{
  "vocab_size": 1754,
  "positions": "learned+rope",
  "rope_fraction": 1.0,
  "bias": "none",
  "init": "uniform",
  "init_std_o": 0.00905,
  "init_std_up": 0.0573,
  "learning_rate": 0.00829,
  "final_lr_fraction": 0.1,
  "train_tokens": 126800000
}
Each number is 128 + 24 x the weight over its row's rms, rounded and kept within 0 to 255. Layers, rows and columns count from 0. The size above them is the row's rms in percent of the matrix's.

# layer 6 attention query, 128x64, rms 0.112, rows 0-20,32-52,64-84,96-116, columns 0-63
size [ 88 164 105 102  76 101  96  90  89  96  94  77  89  88 102  89  90  86  97  87  86  41  40  92  87  77  56  87  82  86 106 106 111 112  99 112  98 109 120 110 108 110  70  58 104 111  89 122 102  97  94 104 105  81 104  69  89 108  83 101  99  86  99  55  58 120  81  86 102  77  95  99 100  90  97  87  95  95 132 115 108 108 120 112]
[[107 134 124 110 115 123 157 119 125 111 145 128  82 101 156 127  86 109 130 144 128 125 135 158 109 156 140 159 129 105 127 164  84 111 131 126 161 175  85  83 101 162 131 107 123 127 126 141 163 166 164 132 154 118 103 121 124 138 135 190 168 137 118 139]
 [141 109 102 142 142 117 115 159 122 146  70 103 168 157 117 110 168 142 117 130 145 112 135  75 128  96 140 108 123 138 154 109 167 122 123 158 108  89 134 153 139  87 133 167 118 127 131 118 109  73 118 100  91 131 129 112 143 146 134  94  94 106 158 127]
 [138 100 118 121  90 103 153 119 123 103  73 137 172 127 142 114 129  98 129 138 135 146 153 115 126 157 115 151 129 156 140 158 102 122 144 130 141 136 146  82  86 176 139 167 139 105 101 109 125 129 119 122 128 118 180 113  85 134 139 136 144 100  92 183]
 [153 150 119  93 149 139 104 106 121 105 106  99 176 128  99 140 173 135 118 137 123 152 150  94 176 112 144 121 136 140 118 125 151 136 109 130 143 114  77 157  97  93 120 117 105 104 107 128 114  86 135 152  84  74 141 148 115 117  96 102 119 133 123 163]
 [137 112 124  56 139 160 138 129 169 149 192 111 108 131 121 143 115 112 135 152 134 116 126 134 147 144 138 115 123 168  97 123 157 114 105 126 164 152 115 133 122  89 115  97 115 165 124 148 134 151 151 141 148 125 107 168 103 151  95 110 112 121 116 183]
 [179 125  92 134 136 108 150 130  99 130 109 124 161 139 102 105 172 163 153 131 118 105 188 121 143  97 128 116 124 128 136 140 157 113 133 152 132  97 107 177 121 114 150 137 118 133 155 116 139  93 106  86  88 106 154 127 151 129 118 140  72 119 129 158]
 [ 75 136 107 129 120 115  96 136 138 118 131 118 129 107 122 124 165 140 115 181 155 102 154 100 123 116 120 109 143 133 123 104 167  99 108 169 140  95 210 124 143 108 132 128 133 129 115 112 125 102 121 131 136 168 131 108 111 156 160  94  92  91 142 113]
 [160  96 131 126 142 161 100 132 136 133 133  94 134 170 159 166  96 121 168  96 131 108 110 160 119 127 158 180 123 113  97 144 142 119 146 134 152 162 126  99 104 147  99  92 130 135 116 161 145 154 128 142 140 130 137 128  92 125  78 150 180 144 118 113]
 [143 118 110 125 137 110  81 124 113 163  90  94 138 143 106 139 196 119 108 128 108 103 152  67  98 102 154 148 148 117 132  88 138  92 115 158 135 113 125 124 127 132 127 139  96 106  91 134 133 107 152  95 107 117 153  70 145 137 141 121 121 128 141 124]
 [168 115 123 159 140 134 188 143  88 160  53 112 162 141  94 127 152 146  99 120 130 114 139 113 110 107 139 129 149 144 128 113 147 122 143 170  89 121 109 176 103 123 155 137 133 115 125 109 140 113 115 114 116 140 127 108 134 151 140 108 154  85 141 156]
 [138 144 167 163 143 108 113 110 152 137 108 162 129 148 120 137 137 191 122 142 111 134 165  92 110  90 135 139 138  94 124  94 165 111 120 157 133 153 134 132  99 123 137 164 124 140 123 132  91 138  78 123  82 136 127 120 119 137 156 121  86  93 175 124]
 [132  99 103  82 107 104 135 141 148 155 132 141 144  98 123 129 121 130 143  99 100 126  91 137  83 147 101 147 147 101  87 107 124 180 130 100  94 107 133 130 185 125 136 158 139  94 112 186 118 121 141 153 129 135  94 105 167 107 120 108 128 125 121 133]
 [138 120  89 148 137 104 170 137  83 120 126 133 121 178 152 102  92  91 142 163 153  89 131 152  95 136 140 115 126 108 150 166  80 119 171 148 143 164 107  92 131 158 157 122 126 132 102 124 110 150 143 150 126 117 140 125 149 121 102 170 144 110 135 123]
 [103 120 135 119 136 153 154 118 111 139 154 141  97 113  89 146 106 116 127 164 101 152 142 159 179 105 133 111 111 153 136 140  86 102 107 144 111 153 118 103  64 162 116 127  91 117 141  94 121 175 132 114 134 133  84 101 111 151 127 109 142 137 111  90]
 [ 83 125 177 144 110 133 157  98 173 134 113 135 154 136 125 112 125 103 140 123  90 173 173 118 161 170 130 143 113 166 127 116 134 119  85  74 120 138 123 142 106 145 140 133 134 150 140 111  86 157 115 139 127  85 115 138 116 124 168 152 131 102 146 115]
 [115 114 113 122 127 141 145 134 127 105 131 107 116 160 151 109 103 111 130 127  77 125 158 146 205 146 111  97 170 158 142 124  95 133 104 132 116 152 167 123  92 188 134 125 123 129 120  98 141 129 149 104 142 136 165 115 137 160 111 108 117 146  79 141]
 [144 135 120 128 154 112 104  78 155 148  84 110 131 130 108 144 146 138 160 131  92 174 127 153 107 144  85 113 117 111  72 132 121 122 125 150 132 145  90 118 122  81 136 189 141 129 123 166 104 140  79 115 124 129 129 140 123  79 140 141 144 135 138 133]
 [119 137 112 151 130 107 134 147  95 138 104 112 142 174 126  78 144 118 128 120 175  82 136 112 123 107 147 116 143 118 138 123 158 128 135 148 115 126 137 181 138 131 112  87 140 135 148  72 139 100 135  77 129 163 144 179 166 139 113 134 103 100 129 107]
 [112 119 126 129  93 119  87 115  94 138 118 141  75  67 163 157 132 130 119 141  61 149 124 152 106 175 133 121 120 143 115 146 122 152 117 109 161 143  89 109 106 143 116 142 123  68  89 116 151 149 123 140 112 114 124 123 123 134 111 146 134 135  97 132]
 [106 145  95 132 150 105 134 146 108 130 142 111 138 115 139 103 148 170 126 134 174 101 116 125  85 130 144 135 124 137 120 150 120 120  58 138 101 136 135 131  90 115 127 162 143 148  98 155 164  86 125 128  98 154 139 156 164 153 120 103 170  89  97 138]
 [126 139 159 155 113 142  91 113 124 105 150 122 155 106 123 142 122 142 129  99 122 114 168 132 128 136 122  92 101 190 147  99 124 138 112 106 145 121 164 148 110  88  98 102  92 113 119 143  91 145 175 115 114 158 142 114 163 106 126  90 137  83 135 165]
 [130 135 115 119 110  94 170 150 127 148  74 132 191 121 118 132 168 122 114 148 121 116 141 135 102 123 138 119 170 125 117 110 101  95 126 111 117 153 134 143 138 154 160 144 119  75 141 167 146  77 115 121  85 120 141  99 125 124 132 174 138  94 128 151]
 [159 163 152 144 112 135  97 133 119 107 152 136  95 126  95 140  91 118 152 135  92 152 162 145 130 124 107 120  82 163 146 120 125 118 142 163 153 110  97 117 107 124 113 154 135 167 148  97 123 129  78  90 139 171 159 139  94 120 170 155 136 127 101 131]
 [161 118 125 132 137 111 150 164 139 125  90 127 120 121  76 100 149 124 122 161 114 160  96 111 140  97 141 154 130 140 106 143 116 113  95 112 129 161 122 122 121 125 159 191 151 127 112 159 122  73 104 105  75 149 113  98 129 137 143 164 151 149 137 154]
 [160 114 128  99 149 149 134  98 102 123 113 130 118 137  92 167 129 108 156 166 110 156 124 121 138  95 118 141 122 131  91 131 144  64 137 139 105  97 126 118 149 133 149 172 138 151 123 164  77 125  62 105 112 110 149 137 142 121 135 106 134 120 135 171]
 [116 103 132 102 118 102 177 156 116 152 102 129 126 130  93 149 129 135 145 174 116 123 131 148 102 118 122 138 125 143 132 109 140 106 131 166 137  94 119 117 117 118 172 135 104 137 169 166 104 129  58 118 101  88 144 122 149 119 131 162 139 111 111 189]
 [163 119 112 158 150  86 145 128  96 165 119 115 113 170  95 107 134 122 120 149 113 136 144 106 119 129 116  87 143 137 142  93 187 156 129 181 125  99 156 125 113 109 108 100 113 107 113 113  96 129  96 156 138 117 149  97 112 118 132 149  71 144 138 132]
 [152 118  90 105 143 166  66 109  70 136 174 151 118 104 124 132 134 141 144  82 154 149 118 132 148 114 139 135 114 115 150 131 133 116 135 113 131 119 108 150 144 123 118 107 155 143 159  95 137 135 177 111 148 136 159 163 109 115 129  66 137 153 136 107]
 [128 162 150 135 104  89 124 109 154 106 138 116 135 117 155 115 102 130 135 107 170 175 145 140 117 133  93 114 107 138 120 169  94 154 139 103 124 162 146 144 156 149 131 156 120 119  98 128 140 188 172 169 182 135 107 129 119 133 148 103 100 124 153 114]
 [127 101 150 182 149 184 134 151 117 146 102 126 145 116 165 147 150 157 165 113 108 135  97 139 181 116 100 105 129 138 124 141 123 121 117 116 152  76 158 161 139 114 110 149 107 156 110 128 148 156  93 110 112 129 193 118 123 120 113 130 144 139 128 133]
 [126 160 170 156 135  74 104 110 158 103 144  93 105 104 113  96 115 134 118 108 166 127 159 136 102 127 103 111  88 116 119 146  83 160 157 149 136 150 141 105 164 114 109 157 134 142 107 147 130 170 135 140 159 157 107 120 128 113 138 142  92  95 152 130]
 [152 122 126  84 112  99 153  68 109 131 127 169 150 120 105 118 137 128 101 125 159 142 150  91 116  87 124 130  99 164 114 170 157 155 114 142 132 122 145 180 130 121 111 104 114 148 132 151 127 125  92 138 109 126 139 132 172 103 126  96  83 104 155 137]
 [136 127 143 110 119 107 106 131 158 111 163 119  95 146 147 110  82 142 167 145 107 135 132 125 142 159 119 116 141 141 131 157 110 135 131 147 110 150  94 111 143 163 137 128 138 148 112 121 107 149  97 166 143 167  32 100 109 149 106 113 100 121 135 102]
 [157 139 165 122 132 128 160 122 129  89 129 126 148 105 119  93 130  88  90 137 130 145 167 110 132 125 120 146 130 120 181 167 138 159 124  90  70 108 103 127 156 165 126 148 115 128  99 171 134 115 170  98 130 140  93 126 141 135 117 131 168 143 142 153]
 [138 148 116 136 109 124 146 135 160 138  81 134 150 136  74 132 102 133  93 139 116 121 140 121 127 126 180 142 109 124 115 142 127 127 131 102 143 131 164 160 136 120  81 144 130 188 160 111 126 131 163 126  77  79 129 125 158 124  82 140 169 111 146 124]
 [157 108 105 164 145 120 143 119 126 131 120 112 121 145 161 124 148  94 174 127  97 135  93 111 104 142 159 111 140 122 108 121 119 125 144 130 129 137 162 105 174 136 125 157 164 120 128 161 115 105 138 185 153 117  83 142 117  74 147 117 136 179 101 157]
 [120 122 121 121 156 135 135 109 128  96 107  95 159  78 124 114 121  96 143  89  81 176 146 148 139 151 148 132 161  85 122 122 133 118 150 104 109 143 132 125 137 111 110 104 120  61 134 133 152 153 121 152 121 160  74 144 130 134 125 182 118 137 129 142]
 [160 112 164 112 129 108 146  82 112 135 120 132 101 131 186  57 120 169 146 115 148 140 127 161 140 116  92 111 124 117 157 148 115 120 126 128 127 114 150 134 159 109 126 121 152 147 129  80 167  76 133 114 158 141 114 118 121 138 126  98 120 130  92 100]
 [164 108 116 124 124 135 109  79 127 152 142  95 157 122 109 130 138 136 111 177  77 119  68  97 128 127 130 125 127 169 159 124 141 145 129 123 103 115 136 115 109 121 119  96 125 141 107 145 136 131  83 135 124 143 106 174 109 114 178  86 107 167 134 102]
 [158 134 158 105 144 120 135 102 134  96 104  77 128 134 125 143  82 119 104 131 133 115 126 165 124 154 115 148 115 100 146 155  65 105 159 108 137  94 159 112 122 109 112 119 115 129 119  82 155  75 165 121 100 138 129 106 127 118 117 100 143 137  84 110]
 [133  99  80 130 125 146 135 119 113 127 136  95 128  66 133 102 100 114 120 159  99 104 119 144 138 116 123 144 126 163 147 119  92  88 136 106 180 126 147 113 101 101 140 128  82 159 157 114 112 100 133 107  81 115 149 130 135  89  99 120 124 122 105  91]
 [ 90 107  50 128 161 109 137 151 170  83 137  89 177 143 139 157 131 144 109 132 141 141 160 108 149 147 122 127 129 106 125 107 146 104 121 159  87  98 138 151 168 131 110  99 109 143 123 125  90 110 145 123 103 121 102 131 138 109 109 124 129 102 118 125]
 [138 109  96 147  91 145 175 165  93  82 117 138 141 126 111 141 179 111 108 138 115 152 177 133 114 143 123 113 138 103 119 139 106 118 138 142 133 101 110 119  91 150 163 113 127  82  87 115 149  93 102 123  99 103 165 134 116 139 161 136 148 108 113 148]
 [143 164 157 153 170 103 109 120 117  94 170  91 143 117 107 116 121 149 107 112 170  97 153 123 131 116 127 147  86  93 133 138 123 144 153 156 136 138 103 147 117 100  88 114 126 146 130  75 146 147 141 128 159 185 179 131 140 130 119 130 126 136 102 109]
 [126 108 125 114 161 114 134 138 137 104 140 160 137 154 109 120 150 158 132 177 130 111 131 125 105 137 157 186  77 103  91 125 112 137 115 125 161 134 106  99 117 130 142 117 149 174 105 100 112 153  64 118 127 110 169 122 102 139 145 126 145  96  99 154]
 [129 135 122 123 166 104  85 121 157 154 157 120 152 130  97 136 112 125 118 129 160 117 124 106 124 137 114 146 134 161 180 121 162 126 155 119  78 128 112 147 155  97  81 146 138 132 163 110 125 122 178 123 151 142 122 158 139 114 111  96  86 120 184 149]
 [142 160 113 146 115 140 116 116 141 180 104 142 116 130 135 137 134  99 124 123 127  99 108 136 128 106 183 121 180 148  87 106 143 103 117 126 146 151  99 155 105 125 132  81  94 127 146 181 130 105 130 120 117 105 166 143 146 155 133  67 157 131 112 146]
 [125 150 160 150 163 119 109 122 124 169 133  98 116 134 142 136 101 136 107 115 177 110 122 149 148  99 132 108 117 110 121 104 134 141 108 153 150 148 126 150 163 101 141 107 123 170 175 143 123 175 140 139 179 126 154 133 120  85  96 110  96 173 152 104]
 [163 123 144 167 135 135  91  74  81  93 122 119 114 152 142 140 135 165 142  86 130 109 132 122 134 138 132 114  95 144 118 148 103 134 136 136 122 137 113 134 143 132  90 107 161 116 111  83 123 117 154 113 161 196 176 128 123 158 147 133 102 108 125 110]
 [101 120 162 126  87 145 152 137 145 125 152 178 141 130 153 134 144 151 158 141 130 119  69 152 105 162 143 143 107 103 132 105 104 149 138 135 130 141 147 104  82 135 104 131 129 128 105  77 129 157  99 139 126 170  99 152 135 159 102 180 150 133 116 115]
 [122 121  91 109 157  94 102 102 103 179  98  95 154  90 113 161 119 143 126 153 137  96 124  99 138  87 144 129 108  93 115  87 164  99 149 147 106 118 147 140 104 109 123 132 121 134 139 130 115  94 143 116 107 141 140 120 134  69 133 136 141 105 174 104]
 [139 118 158 113 122 121 126 111 123 128 151 128 130 133 172  90 108 133 147 148 136 145 114  82 112  94  82 140  90 102 163  87 161 129  84 148 140 147 124 117 155 108 123 131 134 153 137 101  53 123 175 143 145 132 101 131 117 108 112 122 110 103 124  95]
 [100 109  99 125 130 153 109 135 140 164 117 159 113 136 122  77 144 115 147 143 123  89  91 117 143 113 180 111 126 156  87 131 168 123 125 150 155 106 139 169 123 132 136 138 111 154 167 162  94 111 126 148 100 132 175 124 121 127 132 101  84 100 158 138]
 [ 96 113 132 122  77 121 102 136 114 161  98 155 131 155 129 130 114  93 151 116 101 127 122 115 101 111 140 121 136 199 123 103 103 149  91 141 124 139 177 154 141 168 119 150 130  94  90 133 110 121  94 148 157  91 135 109  95 158 142 105 122 127 149 135]
 [146 156 129 138 153 101 157 184 137 103 123 105  72 155 132 102 113 119 156 104 148 112 130 151 101 168 141 126 135  90 128 162 108 125 180  93 124 114 137  79 140 160 146 111 145 131 123 109 158 104 110 146 142 109  98  86 122 154 141 137 126 107 110 136]
 [115 131 149 139  89 129 143 155 112 148 115 130 118  93 136 183 125 145 164 143 118 156 116 136 162 116 132  97 106 143 105 140 128  91 113 151 136 157 181  90 106 136 124 145 153 113  94 140 130 143  93 165 166 114 119 117  82 139 182 122 134 167 115 135]
 [149 116 178 141 127 108  90 135 172 122 128 139 127 110 128 111  82 111 175 147 113 136 111 168 135 139 139 150 152 140  74  79 148 144 162 124 104 154 131 114 122 118 112  87 114 147 113 130 116 156  89 130 124 111 143  92 119  79 107 122 148 102 132 100]
 [156 138 130 145  98  99 160 116 121 131 106 131 150 139 140  95 129  89  89  91 102 152 179 140 164 120 130 126 161 132 113 165 133 160 147 154 129 159 135 148  99 153 118 157 106 133 132 130 137 140 101 150 118 136  99 136 106 138 185 113 166 180 149 108]
 [ 89  90 109 139 124 111 114 143 138  99 162 138 141  96  84 162  92 146  66 149 125 118 131 138 121 122  97 118 135 112 118 111 124 143 169 138 131 101 140 139 164  91 114 117 113 107 163 125 124 134 107 149  93 130 133 117 149  84 124 134 159 191 146 110]
 [140 164 105 124 120 122  84 112 139 176 121 117 157 119 105 143 131 116 111 150 140 113 133 110 127 111 122 123 161 145 129  71 182  98 106 124 102 130 142 205  89 138 122 129 105 152 151  93 128 113 137 133 110 116 159 111 166 106 125  93 138 137 136 155]
 [130 137 107  97 151  96 112  85 130  99 148 163  97 101 145  88 129 129 110 109 123 153 156 144 121 134  83 158 123  79 152 136  82 133 176 109 160 145 103 112 140 135 108 151 120  78 110 146 148 149 147 103 143 122  99 138 125 126 145 101 119 150  99 150]
 [132 118 133 148 124 172 157 132 166 145  88 128 190 129 125 129 162 153 163 147 146 168 123 120 104 159 130 112 118 130 159 107 120 157 117 128 136 116 160 115  95 135 104 135 134 121 101 119 138  96  68 173  98  76 127 134 142 155 129 128 121  93 129 124]
 [126 138 119 138 176 131 138 151 129 154  98 114  94 130 103 112 129 142 149 137 144 115 118  79  93 121 106 112 143 114 126  93 161 112 127 106 101 109 126 144  92 139 143 121  96 155 133 132  95 142 191 104  84 121 160 106 163  99 104 140  99 100 168 142]
 [101  91 103 127 106 130 185 136 149 177  99 139 165 108 104 142 132 129 147 187 122 145  93 126 123 158 120 147 130 178  96 142  98  74 124  94 157 143 133 106 127 149 119 134 134  98 136 144 121 134 106 125  87 107 128 124 118 126 138 133 112 165 128 151]
 [160 148 120 134 153  82  71 114 151 103 136 177 115 106 126 113 127 139 120 100 156 126 159 105 121 117 115 154 128  86 149 115 121 131 147 128  86 139 116 168 144 121 128 140 120  97 121 107 144  94 128 113 112 173 124 126 191 116 147 108 131  96 175 123]
 [133 126 120  86 121 106 168 141 149 165  92 111 154 121 155 112 127 130 147 147 116 146  82 112 167 176 141 132 112 151 130 178 112 134  84 133 135 176 139 107 108 140 140 112 105 130 159 185 121 109 113 163 110 117 138 109 119 140 154 148 161 147 128 112]
 [145 179 149 116 112 166 100  97 124 112 134 123 126 124 111 113 170  75  55 146 110 136 115 119 126  98 120 122 159 112 153 109 166 149 133 133 152 117 121 145 152 157 142 120 140 115 131 111 119  89 139 109 114 106 128  87 142 139 151  92 141  86 121 163]
 [154 133  93 115 113 151 108 135 146  84 122 160 122  97  77 143 154 131 116 149 140 123 145 101 116  84 142 151 165 168 148 101 114 114 123 108  89  82 122 121 123 130 146 146 142 105  81 111 118 110 113 105 133 153 104  97 147 155 117 134 147  89 129 176]
 [148 144 132 137 136 121  58 137 106  88 128 144 127 141 138 117 127 134 111 103 139 132 171 122 159 113 164 119 132  99 178 128 132 153 126 131 100  90  99 162 147 116 139 143 141  89 115 138 118  91 172 133 121 119 157 132 109 147 163  81 123  78 128 152]
 [168 148 137 150 145 127 114  97 154 104 137 146 110 168 126  91 132 122 186  90 156 108 131 126 156 108 144  79 119 110 117 116 143 133 135 118 119 101 108 158 139  94 129 141 106 181 125  93 109 128 155 104 136 139 133 142 116 115 142  93 116  91 187 130]
 [123 145 119 106 140 134 182 122 182 167 162 135 110 112 142 125 113 131 138 150 111 135 106 164 169 173 159  96 112 147 125 138 107 104 133 116 118 176 150 141 135 129 126 116 118 172 181 114 130 136  98 127 161 150  95  92 115 132 141 164 100 143 137 124]
 [113  95 118 124 180 128 117 126 101 145 102 120 117 115  93 103 178  96  93 167  77 128 103 155  94 102 152 128 128 133 133 119 179  82 112 121  91 111 133 156 130  90 114  93 120 171 154 135 135 107 147 127 104 108 128 107 135 123 141 123 119 111 118 126]
 [114 140 139 100 138 132  75 106 122 137  99 133 143 101 116 107 149 173  89 142 124 120 134 166 119 135  70 154 168 134 121 144  70 131 123 150 147 101 149  94 129 130 118 130 126 115 102 104 150 127 120 117 131 146  99 122 129 165 111 125  91 183 116  87]
 [151 128 158 120 145 112 121 122 127  86 118 113 160 160 142 133 121 165  97 106 159 113 160  74 138 130 124 141 161 122 102 101 112 100 122 151  99 115 148 168 134 107 115 186 127 139 168 102 118 140 136 159 107 145 178 133 139 103 151 124 124 108 149 175]
 [137 126 120 101 123 106 130 108  82 145 101 108 143  97 159 116 133  98  88 119 117 127 107 121 167 157  69 152 150  89 154 151 153 133 117 111  63 154 133 106 117 144 113 140 133 153 148 148 128 156 126 155 143 109  97 152 187 122 115 121 147 135 125 132]
 [121 115 135 132 190 106 175 129 135 112 130 135 155 132  64 139  96 123 202 155 126 138 138 130 123 114 152 180 153 133 126 143 108  76 122 130 144 154  94 138 126 116 163  82 145 134 123 142 133 144 124 119 129 121 120 138 144 134 115 111 142 169 112 130]
 [113 132 135 105 136 104 165 155 135 125 108 114 158 108  92 145 120 138 112 143 122 109  85 115 128 161 134 135 109 144  93 135 131 105  87 142 131 118 202 153 115 113 123  75 112 151 124 186 110 163 137 131 120 155 116 150 135 155 132 180 159 115 128 124]
 [148 109 126 143  92 131 132 137 167  75 113 130 121 112 162 127 116 126 123 156 131 162 144 164 142 105 132 104 163 106 102 114 156 112 153 128 173 136 133 104  81 124 125 133 120 143  72 117 140 111  92  79 125 101 104 164  70 115 116 131 131 127 143 133]
 [ 82 104 187 126 107 130 147 157 141 123 127  92 113 111 136 145  91 116 128  99 147 132 126 145  94 139 111 119 131 130 148 157 133 187 102  95 128 142 147  87 110 113 124 143 138  71 139 117 132  95 104 164 151 120 109 106 112  96 120 133 146 125  85  99]
 [106 123 154 115 105 144  55  92 148 125 143 133 157  84 104 171 126 153 133  91 143 170 109 122 138 100 134 129 113 132 149  98  96 140 148 116 112  90 109 135 139 111 100 148 116 129 134 131  80 129 139 160 128 159 146 142  94 122 144 164 170 125 111 125]
 [135 103 139 123 150 162 114 125 114 102  88 118 124 121 144 132 120 162 101 117 138  87 132 120 176 115 118  98 148  94 103 115 165 113 139 148 143 121  98 155 156 146 165 123 103 149 134 101 117 134 134 104 153 130 159 205 130 129  98 109 161 143 167 106]
 [108 135 130 103 119 104 167 110 118 133 161 122 123 116 132 165 133 136 109 138 116 130 138 147 134 160 101 125 123 117 144 151  90 141 104 137 108 130 130 116  99 147 101 136 120 106 125  90  82 115 197  96 158 141 133 172 156 138 156 145 101 161  65  96]
 [132 103 102 125 102 170 131  98 134 108 133  81 103 171  98 143 144 136 102 154 141 123 157 103 134 141 127 111 115 104 103 126 114  84 137 134 146 125 100 150 134 153 114 152 123 137 149 109 101  79 156 121 122 124  89 159 124 114 104 162 103 201 139 141]
 [103 150 134 132 131 121  88  86 125 157 157 133 129 115 122 140 146 144 111  95 123  95 163 127 178 129 103 115 110 122 120 133  90 155 158 168 111 136 133 104  87  98 104 105 174  95 142 150 137 112 120  87 158  87 166 159 118 132 125 142  91 131 127 136]]
# layer 6 attention key, 32x64, rms 0.131, rows 0-20, columns 0-63
size [120  34 104  82  90  99  94  94  99  93  95  95 112  88  99  84 102  96  97 100  88]
[[ 98 130 121 113  92 108 185 120 146 100 118 142 111 119 120 129  98  93 141 114 100 159 119 162 116 174 123 126 126 139 133 145  88 142 130  92 132 165 140  64 115 174 134 137 142 133 107 133 137 144 120 130 133 121  92 135 117 116 111 174 185 143 102 140]
 [145 150 121  90 150 152  81 138 164 114 139  92 114 140 134 150  99 105 136 123  97 150 144 115 160 100 131 117 149 131 133 110 159 124 127  99 122 148 107 111 127 121 140 160  90 151 124 153 164 131 142 108  73 139  81 110 136 161  92 102 134 188 120 115]
 [127 135 114 116  62 136 160 125 120 147  95 147 103 160 154 117 135 115  94  90  96 139 124 170 132 155 137 155 135 132 150 148 102 164 126 114 151 143 130 114  81 180 154 133 113 112 103 133 155 165 112 166 167 101 139 154 133 144 131 158 145 124 108 127]
 [ 99  95 126 160 110 111 151 156 109 123 154 141 145 139 112 131 128 145 164 133 157 163 121 130 137 138 157 129  85 111  96 135 140 138 143 132 136  72 103  94 111 103 115 125 167 116 122 113 122 163  65 144 178 114 177 167 129 113 153 137 146 130 122 111]
 [127 106 143 109  94 120 176 124 153 127 170 104 153 111 169 131 146 130 118 147  99 135 100 127 132 166 116 115 113 124 198 157 102 107 100 109  90 126 153 138 132 148 115 130 153 104  94 110 130 124 154 152 164 125 101 153 113 116 166  76 131 121 135 138]
 [151 123 124 164 117 175 116 132 117 178 160 106 119 137 171 123 150 164 126 107 108 110 136 125 125 118 152 106 137 105 133 118 138 161 122 186 166 106 111 185 115 109 165 133 136 144 138  91 106 123 110 137 144 142 167 129 128 147 122 108  85 110 137  87]
 [132 125 102 116 148 109  76 153 132 142 145  87 126 128 151 142 124 156 124  95 130 132 144  87 133  96  90 115 135 136 135 134 182  97 151 141  92 109 119 166 127 115  92 150 127 136 164 130  70 124 127 157 116 106 158 114 150 131 165  89  95 121 143 107]
 [154 124 105 142 112 138 157 102 170 111 130 168 142  79 123 130 111 115 174 107 134 129  87 156 121 104 154 114 104 116 104 169 131 110 104 123 150 137 108  97 126 142 172 107 175 135 102 134 101 134 170 106  97  93 106 139 166 139 114 124 159 119 136 147]
 [125 118  99 165 123 129 105 102 118 128  96  83 144 159  92 116 141 139 105 128 133 118 156 112 118 149 126 116 142 162 140 159 138 120 116 162 144  91 100 166  84  97 137 140 132 109 137 113 121 120  95 108 104  97 171 179 119 163 149 100  95 162 143 153]
 [122 154 127 113  86 153 140 137 119 151 136 112 129 153 142 157 156 124 101 134 126 119 143 135 142 141 123  90  96 124  77  88 109 122 183 167 137  85  97 164 148 173 148 119 102 106 110 135 121 158  84 149 140 150 166 111 138 144 139  99 119 126 164 135]
 [136 122 104 162 153 106 155 137 133 153 166  80 149 147  89 153 150 137 141 162 138 119 131 125 139  79 105 118  98 146 153 119 171 140  87 183 136 123 125 161 170  84 113 123 123 161 118 126 113 143 112  88 137 119 151 119 144 112 117 138 134  99 125 101]
 [ 93 118 116 137 108 138 159 113 161 120 155 139 137 144 113 113 111 135 145 147 160 179 135 103 158 153 132 149 139 157 107 163  97 158 150 139 149 132 103 126  94 151 178 142 111 146  97 146 126 137  51 121 142 127 155 148 132 172 133 134 121 130 113 167]
 [131 117  85 106 114 100 140 122 137 136 132 120 131 128 176  72 147  42 138 143 148  98 135 129 129 154 131 170 134 150 107 158 123 101 154 105 110 174 102 126 132 165 137 102 134 142 113 119 132 134 149  95 129 132 160 124 114 151 129 141 155 102 157 141]
 [102 105 127 109 113 110 148 141  70 110 134 129 115 131  92 155 132  85 112  74 140 135 116 109 105  92 148 136 121 138 125 157  91 122 109 114 105 124 128  89  95 128 163 131 110 126 133 183 128 116  86 133  76 152 101 132 146 115 111 127 116 155 141  86]
 [131 129 123 148 127 143 173 135 136 157  91 160 113 129 136 101 106 132 120 142 136 123  71 143 161 140 120 161 125 126  82 150 105 147 136 137 136 120 163 123 143 169 137  95 180 142 137 131 145 158 112 117 121 135 120  87 112 191 157 129 127 119  69 125]
 [139 123 158 127  95 131 134 145 194 130  96 177 145 104 130 126 147 105 114 148 114 162 126 150 122 166  87 140 115 122 125 102 129 158 132 101 124 159 105 122 159 130 118  73 139 114 125 133 136 129 116 109 129  85 178 146  89 158 104 108 149  94 143 139]
 [111 129 172 118 133 133  99 104 142 147 161  97  85 136 133 166 109 115  89 109 108 141 122 101 185 128 121 103 112 116 138 118 175 103  94 148 126 118 112 122 179  93 118  85 111 142 108 141 133 102 134 130  98 146 135 164 142 134 138 114  76 117 145 114]
 [145 143 164 146 128 144 115 134 156 149 132 109  79  81  85 122 163 116 129 121 164 168 113 121 144 105 161 110 106 116 162 130 113 117 127 113 157 107  80 150 138 123 106 140 104 110 182 125 144  86 121 146 133 167 102 123 154 116 170 123 110 109 131 107]
 [135 116  92 162  85 127 163  97 117 136 133 104 152 151 106 148 128  99 109 160 133 145 122 155 131 124  88 147 170 132 115 138 150 130 156  86 132 109 119 115 142 160 137 150 129 114 118 101 136 106 164 159 168 101 135 117 130 159 100 138 172 153  86 173]
 [141 138 120 115 143 118 109 150 118 112 112 112 112 163 123 172 133 163 157 144 105  81 139 107 135 131 126 140 142 179 147 122 164 127 107 141  71 122 149 135 167 122 166 127 108 135 190 104 139  96  80 134 105 147 134 135 117 134 117  90 124  97 160 114]
 [146 150 140 162  88 133  95 165 117 105 128 150 146 126 157 127  85  96 113 107 119 152  95 100 160 109 115 135 156 121 121 132 149 107 117 154 112  80 132 124 130 100 123  98 102 131 136 121 132 127  71 137 142  96 126 107 142 107  87 105 183 134 107 170]]